From a checkpoint of a small transformer trained on Wikipedia.
Size: width 512, vocabulary 39924, 91.9M parameters.
Architecture: learned positions, biases, untied embeddings, capped logits.
Training: a variant of Muon for these matrices, 610M tokens.
Each number is 128 + 24 x the weight over its row's rms, rounded and kept within 0 to 255. Layers, rows and columns count from 0. Numbers have three digits each. The size before them is the row's rms in percent of the matrix's.

# layer 12 attention value, 512x512, rms 0.0794, rows 469-511, columns 0-127
116:075106148148170154151177148110131116136120124096146095113118120142149139139128135092136118121135141108087137098120106162073136103150108132134113076122148152105121153099143111100127100104129091126117119155152080128143135092105104170173129120131175146139147125138092121156149211131114133146133137117093085112122154123090140124118161146139147136125153146168089109133124140093123150106139
116:117156139135155098140157108146119107126121120111137127129119132125163146138150088088147124126137115137128170101115130134144171122119132159134145122137150137132128135126089160176126132140168116092122119139141140138174133141111097101121123148139118152041103104156148145092130134133112098128135125075113128140106095103131013101097179131117125069105144136170110160170112105110144141147099
120:120129151146118130130156145101128148137106112174125137171134115138125119099137130135113125113149101138132125081131109138125149174153141083109113137112130153117117091148160111134134113105098128129093124135108115103153116120120152101109130142099155158134090117102124171140125151140116090104130130110151185120096165130135098125131129143082133135157139108095112121110143113136125136165105
118:105165161146089127171128138118145148110125132122104135177117150143116141120112189132128133151110146095106127148084133113101133099097112099123115133149123114121162100162123143159157129157087123160097146136129153166140095114124160101154107159157150097121142092135114123126185086130195127105184119142142085080091189122142122107158108119142167141134164056154168117119164089148116164189160
113:108164174172147145114133106086139115154139120111140149122145121111079104151111100133121097128115082129092125107121113144118125158117132126170098105119132111118125114126109079094108111172133150108127149124128171129112201144129160112108146171131156100128120119108104127159132102148113108116136140110199115158115086125107161114117153126130135106096144135180143155152112162143106145196141
118:157178161115125118095128159104146121114113127129086125120132146131133096134146111151108115110149146099123136098140111092140111119154133151143106126130113131107162159109123154114137131140092128149117116128155119134086114153122141164108138150140125079118142165136129117119144134134146129152116147109116148110119131129128084103129142116141127146127115105152113138139210104120137128086150
112:147156173130078121108134142138128061133145119172102114137141119097145104140125109129135096120186108153105102108149138114175127139132138160159095108128123132125127153112144122114121091120163124124168135149074144124146116152117111142109140129141123106113138100102141116134100146170186180116119129106130138148130160124136125127094100118110114118119096124107183115121139105129152107136111
112:163103145147124095095069107122148125171200115137127141137096148144188111096153154158156183132083122131092089155140111162167170128109151095150138082165114126108191140116139155108130086172145115094119109122100137138122129131141140076125140140113116107115153131101139126120142137160092165108120137111143108112114112152149132085161132120140126170121120104083147117106082147081194168101163
107:154136130146116114118180116111135135114115100082114136130124100122166128123114157088126108160061072127105162107131097130134177105122138137094145141119143101127180145133102137156108099171110086116137117161103110147140123109121130091135096137130119110128134108118120147119112118159132194124141152102145119121105114157129112084132139116118128164144133133102107107077093144118108146169165
113:115098121160119169138137141121124143110123134117153098126090142077123100119166071118104161150086133101090121149153116116103131133122121114093108131080165075148097101111130121113154139124110131122121136127104127120093097100106112083141141112113137107145118162125186148109135156153148178093128114104183129143110068108132151152174108155136114128094134116107165123146143123142131174104107
119:086117099111158108119174140089147144136123128168121165153099156109185109094116084138144106097126141127171125151105156109108084127126146133161095114133114161127160092153145136117135142099108089131170109131137161170104130116092119159129143081134123142157121108144154179104146143171122132125190166110129143150114175139147114128144111128137165114109152142100117126087147101128146106096111
108:168128115128156177099179119119142127131084134183073162148128100134130137106147105110121099133181145134165104087163186113130136121107146125115112135157107125119122153138143130170139134112127122113114114115106125071103128166144139112126123134135112089115095141146121184149130093138171130119110136123127158115113131089104124117074121149153098136104084113130121122154128124107103131174179
108:093135122167103149084101112100135155109145143169060140138134119127117136122118128100138164140138122109083194140110080123134083075125136145112162100147132127128132146134159153156109126130113146137141141140120137136125120107172124124146130163154157136125135145139144108133127198080189089093138183157143120176114109124124154183092159153150161122121136120092157107162136124134148140130152
109:079150142144077108139147127117125138124123135107164113138142135104084142133120177108139081115154180078134126146097145115068121133126126118093106110064118156130144121108135148105143125115137116111110151096156127118139144113140114173158150142126113095126118106074101101072159132119118110144134102139109146169113111108102116089104143140155146156134166081109112149153109138115166124088099
115:146113154125142121144182105137125137116135110108151177200134126153121144085125166160119129129177139106100110133202147101147141144162134071117138142120101135057142117073114135096126108131115115084160141104130149119119079138149123172137134164145112142108130110143123128091106125111100138107125109159139117081147126120116150128135153166136130105115101096138147161123120136109122170127122
113:186163131101126139156138107140123093151134107144080130116100140116124091096145159119111120159099117099111136136175136104133128160126100137130102131125122108094128106094123133146128112115137124176135113123147151177132154093122141199146169158125131130117163119144173195106113140161120125115152133132133127142120148152122103129116135127104167081148153079153140127159114129099140105112159
115:142146130125140151140115117056135074119138126178141141156113107089161128165141109143134116109156116139131113140139116158151138124114140078104134114130131128079116122116192139131141080115128162129145101162101124133133126148114086155155133109118105163158106131172115144147135103140163126183134186097086127122153169148149117146093114123124126137145159137136127157140125116143140118135122
111:160137125122109164118143128104117187113121197109132129153098121101087127136107113129148136137116077146091123113093089111129080141079154136087127123123132173102134088129133088122138140146158119102148155128166151145095152157129109135123158100086123136111083118112111151150131113136139138163151069127109143172140135106138098075139107143119143156133151145125142129111123082158127126155101
116:158086111124170109161122157114089149132158121127113126093159111115082129111143085111122135110155099085141165157128134085142109207152100125120147093111124108131111157163154132124099139112159139134142132120120122110134141137128117102148124120136092118152111148137139143170133103145074141150097134136142143119159116125142195125152126128107112126097096101147124147091128200142096093097174
107:117149119144163115125113100146128125086126178134143104152138138144118152167112179138110122109089157106080104106102136111066077148158169121129118144139113135120105159151107134119096116122088120086110159088132144113105050140111096123134134076129139126136094142134100133125098153071134187091122112153148128114150121140155114085135134157124118115105114120125143126129116137183122130150152
110:142137141132126135108131115108148148136106169118155140136169151107114106102141112105151141129116135128142173132150143152175106165165099155133137128121141121107112153147148141132169136117115110185139144150119118134106150180094123119100106168146159186097127152137130103093121094102124097137144122120109106165111124147147113146125110155090105147107105128132089148124080103127137109109115
115:121104153110176132112146100125148143116115174138126109134128119144138129135140089122091128129117132108171164130187123099162137138085117101171136087107145126149099180111135158099107148115098162109121109132169111140124136103150134144114104154147111120132147081120120119136207138117108121095125121179156136140141100111136093179122127139136119150132117087140131141110152131132180143107157
112:088087096142114135141148104137134137112147145172101119142081112149145098129124085137132145136130129155129091169145124144117158121148146168152158112107092152095144139131148128147166150129125144112127133090120127103166112145115118066131101093107142165155127110147118137143158129168153163092127097096153126118089136134075119162116148125135135100154156096084092115123110134146170102138074
118:128159122095125147156176060124108131165085148122116142106121130179092100157139120161150152132104102127135116171092118169152133129088121114094155101143148159147105089164124109150127154074116124139166084153156075143137106159141126145110135122115098138141158140118118150178099122108159130132149154137120133107111149142147134129188084124127112091143148140153092107074180086129113167118122
109:121151128113141137125126213105118153135146131106130123108120094093148122104140118102123118148163163168109180124117135130118132106116144135144102108106159153104125111159119134137129131128143139108135143118101151155143149097156085145145131149102125116092146109104106117122114182097108163129118133138188110115128098172117151116118115081111191125122108104116133142140091105111098162134104
111:164139120133082068104111098126126126142112086119114114130145106160140127137137076126117133139131103164095093091141088110110157144170101111071114145132120165148123172118128131164115098146130111111130109107124139116114142133138129163127149196167166136137101151151139135153106096146101117126148124115134133129146115135120157115100105130143128091119118110105146137083117135135149135107122
112:108115127093140097108127112144111116162119124128125124110130121110132152116115109107124122098149090136141112152135074162116112119096128142096116087132126113109138098154131108114119090141126094165141093119133173134108111120142127118106132173152119112103181140136146134107124111211118142114124099103153111118079079142131149137139107128127114117124118152133114129148121095169150092157074
110:092169130101100112143091117123135109110105110088090214141138176142154122119119158086131126132150148115162119124127128161151163127130150114130137103114092132099142140146163118127081156146122138125139112128116101152181099114156154151138110099109109112114118143124132119100167091133158116129104138142178114112102151135110079118122124120130174150171138125138082127133169124101077113198161
108:115056131158152129179156109076140116124154126140120121133109083137161122112122149133112113134129079137129145123156133131124110127127103119099132125106150127133153122119144140153114133077129103086132131159146142131145151118135099149097113129102092156137105104120153143083121141134156107108135117154106099148116110130132131142192145147125117153131121106113158126123105156120113127133097
108:150106149114120133163114127136126128137090133119107069149157093165074120139107116119133147170084161098128122107160120094152153144093073150125117116144143144118163169151139129120098120123142143184129134136120140105136128124144126102116103127147175134123159103132112091125168144161151124142143140123166211128092122076123119073129136131116111179123163099147120111121164110110150136106079
112:104090097080139098128114117125124124135106110168139111165114125121140137094128118110157095111105125129113139095156123125157135115129112119153115149157101130080131123146121134143095148099157118154097163123112130121151109144132122116154138136168165146107112132101116085124101107114151139103145137160142114126132120119130149108083185121158121082124125174136155109159138148135095101112149
116:101137117100163118120155144163116097140140120090089100145138138135176143149118156135181119144156107090168120149137105096129121142134116114106157130089166115124115144143127111140113160142059142120133103117145153109159125127144153154114170144101079124151127139160126149151157157172137129150101116124141122123151109170148115163176112107104100157076145109108155161180173152177122105172144
110:135098124136131114134137160121173108151142118124154145128118098172086116097129136132151142129099135093152134124117161121161144199128127134112109139096131151118170113169150126095138100115127152108143121114160148104108154122096121158142133132127156162143152130116140068119112171104115137136175077152100155113138125131133142098113173175116117150087139094131150125114168114104142138160148
109:168162139132159148117128146142134135154127127148145106157136138120146129169106108133155163086066169150140136131123176182109128143154171129104132161108120122102078096108166147134096167166149116093108137150135177129132104091133133132145122101145138090094121147113106164125095104152112123128130127148127157123135135139124128134137110131129120085135179121101122115140176120109130136105148
107:126106124122132126135160121110142138147125126199136125127128157149105140124118135064119139139164154145098146142154100113163114129080090132113115171112140150114123127115142137130142147091128105136116113113132116105109118191118119157171116155136099114146128153093112147169091108079161122097136092137088126131091114099114139097179107140116156142169165159142142119115086128080132149092115
113:156104142109118095118100104158127132142144132124146137117154057093141113084142117140123100155115150144057116140113114100117160132140134113104139133162113122116148133101143151117199150126135125156157127138136130114108139098139137147114137142129130132167144136089130126152117130136143147144163105165111101111120147116161159160125169104113160153096127139169144103130135164102136145053162
110:153140130085156097108153099096124101105154136096143144128139098148127103178156162114126119120170161116119141111138159126143068138160098150066100122094147126118120121112140096169166138105080114120106107134115123131141100112107119131096132152115145155135125115140154110105116161169102097118124137128121121193138144139155100118116146118100126140144123125157113119126149127154130138169114
111:160149125109127106130141109107140141116099106135161095130090131148132135137144124127096117115131095118118127162170104098145099116108122137118154122139121141125135149167126143138096118096125210142099099140126183144143125111127136122128112169147096136140116129126105111092120160096160145129142114140082101139151182150149121134098090107101155108148108146107105151091128124136118146137135
114:147127109130129106084188111143116164121193173143123105095119117136125127105112146102095157119090140132171133106128106135097161137134124102083068114152147134172143168153156151190137136106161137145090089167157155144133129105125148107121133128107117092079154130160127110152166116149070099164122134137098114129097091118134127136149108121071127131083103131111140117079136164128131120162134
113:124122151110125123081116153121123129143151094130113136098128115141107115123149172114124112108150131134192137135118128149131185154126129154070181137141150121175137097109101142104175115121151150152096075125151078130128157138121077127085107111140112148138102153148168131162152114115080109162089090104134138119084152109155113145147148119134165186084112133155156141155139135099120122128169
114:117085147165099098129108127127127126116103140092100102143112150121138125118127111143122164124130124162167095141120136099130158178166127127091149135167129146116108138127100133141065135159120102127144134129108139107155126150150131117176130142173138144167183139140116144144148171126112116142128162100134176077115152101138131128161091116146137121155157127088132108135077145117110113099116
108:091104122150144123109124108109081131155117103084149176148129157153122118129124109125153121136084168116174161142116109155131106159115146155080137150127154170137149126105107159138107145113111113122148137133094108113119113153154121137144150108085119100156164169093101149135126124122168117120141115158109121101157095137120152130140142122119144094110101125104168111120133107108105141129125
115:134150093160115110131124113102121139130165149114163142081139132117146138126130158081067117133146113110126135114132170122116129140151157129092127160169125094078145129083113107103111083109116178119135119170146103100132080152125104147169126145116137132146150132165109156097156123127081111158154122139110178169112130141110146134169118120150158151144167170078129130170119113145144130140129
# layer 12 attention output (transposed), 512x512, rms 0.139, rows 469-511, columns 0-127
113:182106116113126148157109151137117165134105126118162130114159116112123143123145142112088119137114133156143148112114124147131115144108107125134124121173127160139125161129095164122136134109144154100193159129130134104126061142105127161127139148110072099143123119145117148117114150141117081122120097129153129111120150121106153109129148144137085110186124156129131162099078109119151125121073
115:119175157149116117139154144108136110156124148149087095106121152147106147128102120146117110160084082175122111094123149149147109158089161175120180167131133109071095180148113133139094103130082099135145139167143127122126158138156152134122164150090171157173178093123153108122123122172124092114106134146115070142133136109130104129117113110132120177107100160158098143111116141111126122138154
117:131122096124129149133095159138151122142107118110116142120120113163098153142134156134088132146100147181121139129105109147111170096137115156133116127139149138119147106146201137146123107114151130140133164103157165157121157161098072115123118130152118167118124137133137147127133141148096122096152082093101138115135088111152103129146134095140130105137191101132139121143103139112149138142126
116:107177118101129113165154098148124078089164141170113122134124098114172117067153162113139163108108141145112133131147158143131123171121134126135129112123126116156110128099118120112142076122106118097133089126133114149142126119132112098135146120103088104122078176146193151142138093092101135123130150163132101133120153165143139157134119134121093118131126156127122144123157161115161121094113
111:138113150135140116114121134106100089119117157166171144134121110181081124130125170077067173135140109141145104149119140151149115140164136138114133169141174123122139156111126133137108147118128133115120136114152127127117161151150167109116156096136102132107088139154136097139100144142172137144149104098106115108095127127106129158145135144095148120164152103124109191131097118131136136126121
118:132148149140118138109145093160145161100145134135168112140067164122115151119130132122139137137157139117125149149124164093148141133133168113097129107097119156160106124089126139128161122150142133149113144120089119120124111107153111141071120122102166119126153133129112102141121164127162085105160124110139130122126139120135087139109099122148160132131094144096141181086120110096126137103120
112:103145133133129131116133117154133191073116119169111141158120131104148136153141124165087139152161150177110167111145097151142129097129099146152117120085124099155116092135131138166115121130122133128086138124188123116139120141182119129107097134140151100125111134133129159159128088110122129120151088138141148134095142126165107130134143137161133125154168136107122095120107144094088143127125
111:087169112125155142129117168158107114103153096148118101181111101148144118122093146138141152170126097141106152103106108128135139102143139138149122185113080095112130127108130146133112154151112148175131134121128115136142112147122121106132116087149135104146103119148094138132109172131123136160128140149118123140105120136097127117090116156134091142131132079103124109130128139108107079080142
108:148161123110097115145174157133141112103102108124130099161142134137150167094171119148141099137117124111098169131146163149134127153109157153123124148140118119114119182166158067121141177187134171136130135120146105182115090141125113153147174110103074152122137154120131101128101109060056150132175134124091105078107145153140138131107121162140105170095139119140119085160170143095137142143117
113:113132121153158145093116176114137144121140120118132119133102122151129125129135145168157103147148115154135125104153141156140090126126144142148117128151141160128144126120052132148095132108147136120179177104139148108149111121124068124128143120137098117144145181185134121119104138097099116138144164140149146120123090165103136131144150124120133193147128131144128162102119164157123156114138
116:113153143100140112128122142105151121109135132099148121128101118131134114131110065157138094121104159146121101111154114111129140172151134154098078084071142118093137106132102202132164107127104108084076083113103116091152149164129128109131159100122101100123132150105141109121104162149094094158139129157139147117137102133114102123102135108124073093132139140105156123176133164138122131125145
107:128111171123140093134149120116125112124120098123140127146084174166145194156135096154125078161169139156122132197094100134137106175159129131150172111134146145153105109134185111106101086112121141114168114150154112150121143138145141105126101127125155146159137108139139145130128129180117196139140131147137148157127155177154077161171127099144104106098117128118113107098113135130131123100108
109:111126117159141117132075126150115142124133091130163144195111130136170091132150088145065119098120138156071103172115152118145145155136148105136136116126137099148121090117074115124099096135151088113115122136186110100099156123114145139145143149128117182121123096152096134146126136128123157086125172130119105119123117112090160109135074135131139104113152118163144162135134134113095139138111
110:099144126119121129137130114128156139164165173114119129114179136117167122119133170126117125106081116163129131169099104128123116075121144134123090085178110131109098128128155149162146154103169120129132080117094187154121138142120125124126115123165107143138092147137112135125132154116140089120140154109148136088143103133109189141087148144149107151121117144177108103112102165144089160112123
113:145173154134170140136106186112137106120137106135119124102205127108148102157118133096128174152089138091141153134130140176116120101141149130121135132111122095141128117124102143128190148120148079129161122110120099119122094122116105125142115117190172079139134134081140129143125149204148106121142124111173139103144106126153153151153142122116124101178121178097162115112088129118131100094121
111:142111136111121108104083102143138155112145083122135080104092102146137142151121158157109168081116134132145086133111125163133115130119148090133144120107136124131128140095087138117161130160138146106115145141107165140124162127147133142127152108117169115112124136121157130159104126123114131144116132150162148118130141085106141096113117147138170140127166135124113143140161062143114142111134
113:129113122075121153177113126094092127159110082110141136147123182146149115118142135131141125153108161146139129131104152119105153144123139188173121116124119173126124154129111150104147141102134149126127153138113134154137130074137126115133148134124153149089154122157124129139131147095118105124135152126130146151132116086122139078159157116124118169156148113063148069105135108127142117105132
112:152136137160123128126138178120121101111137136152160120171100124143124131111144131082140079116162164135137104100106145102138138150135121122073117157118141158113130138105104117119115151127168173164113158176102117133148167153134092119173092112106097133136094101137110139112127124119125161136148132144167102118083120159146124128112126062111096123085167190180107104154157107153144112112163
112:120131133159156151149073076114115144096117124127127147147136110120104125181182113138117117116132122091117116095149108111134083099110094121140070161163130115141167030145140145131167122107141118132125084152144119109147157105112173147157135123158157109120149166141136097129159143146156137164156133164136130103116113123093132132151140114127121094163123126061139141106133089123114126141125
107:120162190118135124151104157080176150158159147125099144104190105130118148076145131100150098168134136144113135135122140046123124120109184136102155125136119120170145079130092096128102115088144145166183124094139147108137114128123104124080151149130117138134114115123124124117123137123131114150145107160151151122159126136143139089109140119148107125151124126154176088117119150137128141139120
112:126118138113116148140115095133126143121106115101116121099089131103172136168131102139114125150143076153104136108132122141160145176138127116144096077144147112092125087137106105129104160109121134090139134114129140117175102104106127155105148152107126105122146085103138104121154157114141157155121179123140161099161154107101116128152112091143145154099087121126166161161129131121112140090157
115:123125136123139144151112067148131165124144155080141141146141167085120119129134117159117138139094181125112085091152145104129080099129126138117122120142098135171104150137141135089156120088130128116082080147124110118132074164131121134127176148149103148087178103100144148143116124168115103086104150161120110151149091127138119106160110098099122155133135155119113132070132133130100124124119
113:112107111169159116143123135135111069146156154112122106117090121145126154081116099144160125146105159106109133121150101102072142159089158148187112146123106126153138142146116190160117129132103117150070119153139101144088129120132105140166125128150119165162136138118151157129103104112105140129113200145109163140161130103110106126151151113138131205129114133132134080074126102157103133154144
117:120124086104142102132102161157104135093113096119151127071096132099117134108106097168158145112154108113124114115147106135097133128127135115114151129107114139097152182114157126112192105164158137130121105131107135141084111096089112166155116152143134100106150080130136159128130150091123143126129106106145134136095100075157119140141156123140118149099145148126125102136150133104106117130149
109:132123089085103153141128170099154148110113163123078154106121153153056139114136147163150086135090106119120125137165170142119127120133126094105117193125121104119158146139115144105123138143125133156132149183114134134095164139180126144147123080139128136107138142133127123099143129142141134129165105120132106135099133098159130086060126076147123148154150153127166131099163132142132095147094
111:157125082151113117093096118098166133137093132109101069191135091151130149115098126128072187112103089086137153137102129113144103155073092155154126107139138100119120114109118100103146145138150108134133107099137152142136125128103106122108106106114100147147145141141156134138081120157095076139151146086149087100156129125097092121158108138168140153151152104119148147141170105104097101140169
112:123094101125124128094133108174140145121108092132124156136133141138171119138134114145144146081126127076119114156163135122176161144112151142129145176118115079137155104167177161116164186088135112127100145062121114141120095124126132132070099102146147125107117137156119117130130136087110101150130134135172133153174143082104138144113130091076091146103129115127101105152118122166130125143137
111:131131108097099115103149150114110130133130080121109132167087098156109143111164147122132134128106158121076147141120120130156131169144105135125138112123100121148100144169183114097148150154095109125156118164107111120078179156147122104113118115101145121149094127119113108134119126103126108122150136147105080153114081117151145125134146151139147109153092161161134151114156146152095100124127
107:113136142135144166130099140114155104122108158118147175117153161101127096088134102157168130107148119162166127108107086144101099137115120123155124169194110125118121121135138123100114150167138133096138098120123117143118137198132160164112135132109165138142110172156100105117123121106130128105141137150161129149147135140125136129125111185161149143095141120128154084173108086117104146127142
110:112199096145100130104138095134108150148162138099085140169093144083105158106127135107149148129127139178146143106067147127101114149103148070157157114127120084130091114153143081114171116155115140111099150142151104132150134122151122113128140173158090114170107125144173104138135115143123093117144096161093133112156106145151151111095145134146091140095135126119133173126114132131142134143150
114:102162125142123141095152168143102139135117121072145135080114120117098128110137105127091128109129115160129163123172138166102137112119144135148128128148142112091153116108173169129114132120135115141131133163106130120112100131153115111116104159143145128144144111126146141131106091106107126111118107141108106106136088162169148179118128125105145142152165114095100199137110095126179189151119
113:150121125096091138136124103146135171155158122132109128093163113162139085140167154109119175155169117109092136142159107171118149178116130112115109163110138153134071159089067100113140145100105122135129091155131102157109091125143110135153144155155154109152131143112137106080121107077100145143150147127158153158148128117127116127132153133141129139121136158132147079122075092120145128162142
111:105146156125145094131144137105107173129133134106135135136110141162063130122125143121114149105146107132133071118109145107077116124163165068108133098139101117102131097105108146162126121126166127129152117138142147149151167133179122149110133117145104144149130177105118143134099091119106122118102133120164124109074120081143130128134110130131168135113150105153138117156128117169157149105146
110:120107164107113104113078112124128154116122130120118162108087142154126151177106113105124132138144132131130054101145155095180124124114116152127152090103099144141170126105155142132106131106114093159119126165131106164113140168128118129174102159120106137144143123157138124124133135155091113150123131120129139168134136130119108166123138139108115134147152125101128117133131121139124150158104
108:105149137126079152098099124071132114099158081190130095136114129139166123151126128154098122129111143123165158124128123159096122108128100098113121140111138120178145122117095116153128089139109149125118136141120115120108116106133114121178132129118134162146131093199132132118126118152141131081111107139127143113138176112154148091121129172129129130112117126146153170075126135151155125069126
114:137088141173133125109148139135134147122107158079143099123195161178124164140123106125122148157122141157135165119154125117134127124118075110138105112094141081121148051183083115085094131125132095144142079131119139149142124131139071195133166120165079132148165137114117135130144100097141132076136152129141103125117110123143177111095109176083099135119130150104122150133145100095161157105114
110:165114133113133147173148092112129087145071123149136139088121141137152079112181118151091124148174126161121087147097163145153110133105183078164127133107143140131115098091110152155123147096118108111122129137140094151109159135131143107145119115101132103085132154119133176106181160127102108091136109112145099128159107108159123122147132146101127145123118108158137148135138117115107118110112
109:093153181131157121178169166122120136131129078157111082222148171101103118080152107157148127120100144114130096144139129155102157125111134119102133131154108146121088120130160104059181111114108136150141113104116126148146140121138133144128140183153135141121136113151102162157096112115119135095096143098124137110140106152166113116119100124123117135117132145141106132149115131123128118145123
113:163134110103112165152112154108098119117106096138099147166148118125130098138097134158159141119110096130152117097154153114144099129157059133133104117131138118103139127123132127118178117142097133101142122129121115154122117168085132108155113117088117125106123112113120131109154124108138155107124121126130120141115129152148125143121089148154070091088122125181152102092139092114102139136094
111:129119126117127142150155112120157147096090129095130105152153158129122118168100165124104111173103108137084095135111122105143154098119079157122117115126154185158125135115120139097114130068137122117146118135108160143122154129121140135163108135110120142125154107113072120089166127127164127135126114122111125125124160134124106124118138129172108122131114141154127124118106147196146148136137
111:140147078141189130092129095137185152158137144148136117133081121175114152112131109143139151145145094138107137147089154124123117165135112146154124117156108149146128137174111174127157108137118136153120147132144106091100173109088116145164104128110107084130072120151132155116135098148121118107117145134088086134069171158179127140098174125148138145126140145145104086149116151131157102085143
108:145129138134132187160136172160146123159142110125145145135159102120119123152115111141137144139147103084152163137156123132137129121128134150162140065128112125123057143149123168129134149104159114109176141114158152105116112161106127133118126150176083102141124120134111140120152090144131131123074132100099123112125115178110135142142104144131128164125091193129146133128143117140123132128109
115:116138122144115151133147103124126104168130087142133132151126101107172126132141138152169123148118137129123080100135131080140117122108137178139091088129137118136152136100081141166155137164125136126082089082114104075131136129131130118121110142137136146126059095136141154158150123174098116127095131185107154155179129121123159156146110131134121095098134122133152111153123114149140122166105
# layer 12 MLP up, 2048x512, rms 0.0768, rows 0-11, columns 0-127
107:133133113151150138126100111120138186139143145146145123166165095130122118136202130093134133127091150129120128100141107128141139126127131089121132155120114082130118145164127134120122160120138111095129088139114122101145146141162140135109140138113130100147100136125120090183112168132181120138153138118120114133124058085127147125137133121136138093091138139121166159148091160126141158138104
105:109087122100144106144125128156118097139095132111157108135109115126099142134102131116119136137118141173150114092132095120134135171142116113107102103085113096131117082100142130123126157133135138192114187139144121133131097143141103096165137140098072112131093150108127109168117125148146190097140119163144162130092101153168107126142091108113147141108122136107122120129111161135166154118124
119:129135085154141106140097140122103096140149130118168134122111098109175111127141115184152155084111108117113125132116146162124110189159125121099127146117106152120144115146161085116149152125094088163112134087121111127148165152135155137132092132149105095115138073147129141101128105137128105149158100153110167104130127151126115130126154167129138210108128105139123116105139173142135130112108
098:130129074107128099128136083169156103123089094127115097129158133109143150134098150119132067103184141140125100120112118121146084135120115113111109115121114157099125152144125126131123095177109123123105118148117111137145119113114108153173093113182131158107139140108111140138148133090127100121123145145124114132140149101098103109129139111106118144112098125161096105122183138114109157161127
101:139145134129103128104160147095108144129117160145140160101108108194122110122089154167118118127163131121096135124107098108146128111144123125158153135103155112162154141109137158109131110137122136127126161155127127101112078117136127167091128148121089111122200132120165149110108131170105112116147151171151131114121125136119123108103120137158136155101121126133140140144133147108157133131149
093:109149123094158119156131118126093124160087094146106129151131155111116188090132120126114100134139101093159147122114135135121113138126120119119106146137139131178124136140172196115145157090129117108120131111099123128110092126128093062178136101077120117168136128156122149093104164138108139089154113115149128173117093134072142159092107142188165173146097145180040113132151128092094113148146
104:134108163159155121130144092114131103106138097108152194130138124168089123144085118119157143104135113186123135107138124136146159164149099154110109092119104147114111121082115143095090129169149145090149118138143095176135126133133202130119094111130133121149114074111119110109105123118144113084136154155090129127152082137107148160118086121132133127174131122122128107076139109091135170193137
094:111156158120144168108135163105096105151126076109077160101129126152134124112110139144115123154137129125151126150126162089134156098135072118113154138146176137172105164138158083129125128109188109107126112134120126097119109154147170112140090134079083131155128141112161113113086097124134127107140153133107114093106142095107124093147137156112091145098164106145147140191177116133180144092124
095:098149114106113199086107106144148102123113157154156111147096110198129095113177161138111099148081135116136124125087107146135157103121159163160109158104157140116138164106157128125133143158127095125142125063118139104110106147124145109098144127113118135118098166115158148131147135144108144095115109119157091140139119174121154165147114200114147136124116134153185110152121162107160148105165
127:130129151140162121098146143134112061134143132142136120134136142131145116109137150146142197124139090161139164139125122123101085122173127116140137138114099143147132072153156116149147166111114144154146155075152121134107129133119106139108113159185100103134129073132113113134118112121102150150147133150146159168139113118110146124098107163155157163091132112175145117122119165124141142117115
100:107146133147110136104129188141115122120113126138114098118165095136105119051132124128145110122115161101144082130154120155141108140124094140115165135129114143115153094097143128149129078092122133155154113147152137154101100126139138146132158140160108135172151144134110113139125134126168153125137104110073119162126090099108135104108154134139132096128102110132127106156143154139107165144091
100:092102118162146106095123130122196130127152164132105092149116175109114176096105110174170100112094106070143138093082153154133080127119114145149145128141069126119123139179183124148122157123148132124119138146100116140115118142136164163148131113124092152129114138157119127110120107155097162130155107108115143101157135100144148123140132124136119156130179100138137132116132123119098158050092
# layer 12 MLP down (transposed), 2048x512, rms 0.124, rows 0-10, columns 0-127
104:095135102152130134120106099115166120106151126143153101201153137082124120117122100089131143142110094113107103126160087155090159104057151101152114130089111098201134144119160138129172129136141134170130116126118160142117146128143171135125120147086115088116109149135104112139136148128124106144135141138116140134125118139131169101143163109078135116169151133107081112160107096138127172113144
107:164095084103141108152103126115153151117125094106101171133097152143124102131105156118127137150123144138143163129131105107125139134109134139164128077102106105141146110095087113127126120085120121117122099165129094102163121094135137149189105074139150139115094123124134131144173113167129127124130111110144137113124118117109132138128123125087099147063153150144189151112158167144160119104127
124:160099140145169110126125138135121111144109107099144133155154146141128145114107165128103145145171110114098132139083115099115121163160163138113178128096133138107156161123135096108159118152124124150136158100080113135106164135114129135067088156092116112136134117165139135118136158149136115138116125109120144059129113119129140140097145119150155151114120096126105128100103171143103165159159
097:096117128095146124138165143166078113157140109155142131115093159110123088118138142136126144135138156146160128103123198151132101170122096154149146113130141108138142113078145100096127166143119184103118119111148107151102113132178144151155150146133129137139141102122112125131114130122155093135122155117132134141091147105127124151128181110105107112097118099139114132149115095122166136130112
093:133130149114093124123141130145164144139128129115120117156090147089106089130123121089114127114133102149111166123103123143111135083138089118089085112108145147096123136155138113118108159115130108146052124177129144103123135121139122138128135169133107163141129142108123131121165169165118135140149124134146126120119174156079126090146145174113141065080108139152136108115094056130119125161113
101:148163139097087126165114126149126089091146129101120138136083123141118085121171112112125145116120138175162143107133145114140138113144155098128091094127084118123143130065125163095149151143128148113135135131153114126096171115200169103074141129127118086097110114129121130130151113105123144157102106139147147143109116116111118120142135131114176109152084121133148105144192118149108146104162
103:150099125140142104126120156115137132135167151101160119084155103122128126108152156143086162130113125127065175084160126167139122173158153156112143138141112121132131127099158147133130146115122129101168073122122125154152132138144111126121112130112123145134101085120137132154036083118157136131128138101108081179129149101107146131143100120127132133106111112118133131141093087072138123135139
099:166119135161137150083131138127120133190148101157151146112189108135115129133164111129116075127131132081119127091139130151105119145154108139123128201136116117103143121133115165133074088147155118128112147140148130101154148126121093106083149124131158083094071148151082182145136145130134089161145117135138129118117126121090145109120147079100140126121151146135143134138180127143111138143132
094:109107139164173149153116138156131156093136139134151150147121148120110146129137127084116150166125116102138074119128147128122142162166133150143118066133132144138113155129111131059101152126129164126116101179114142174086161117126103125111170134118128125105119107158081132151106114133158116118156151150105096142148125088122120126100198138120154124127141138117090088157129137120136158137143
136:135166123137155087100088120130149130078110128117118110124134114182112136058086139119155148136113106147126108165123095107106118141170132089119179127096163163127115126136098124118140130139143127114154106131104145135094090104118102151096108138142130138107144119120138099113127115153089112107104132170123121096147079116108146157121098119132157165126128115123079192121109168159127164125130
103:141126148132111163142120141113107109119127161132133200138118154127109164137137098110148181093096165132121104099115123132156097144075145142084083121110157123137147130128130122125101181139114135178133126155120107111104140132130145124123188155156148157126120130128075129110186133104123161149109105075132098063119152095144098126119117137125114100117166118100133090106169115142131093150131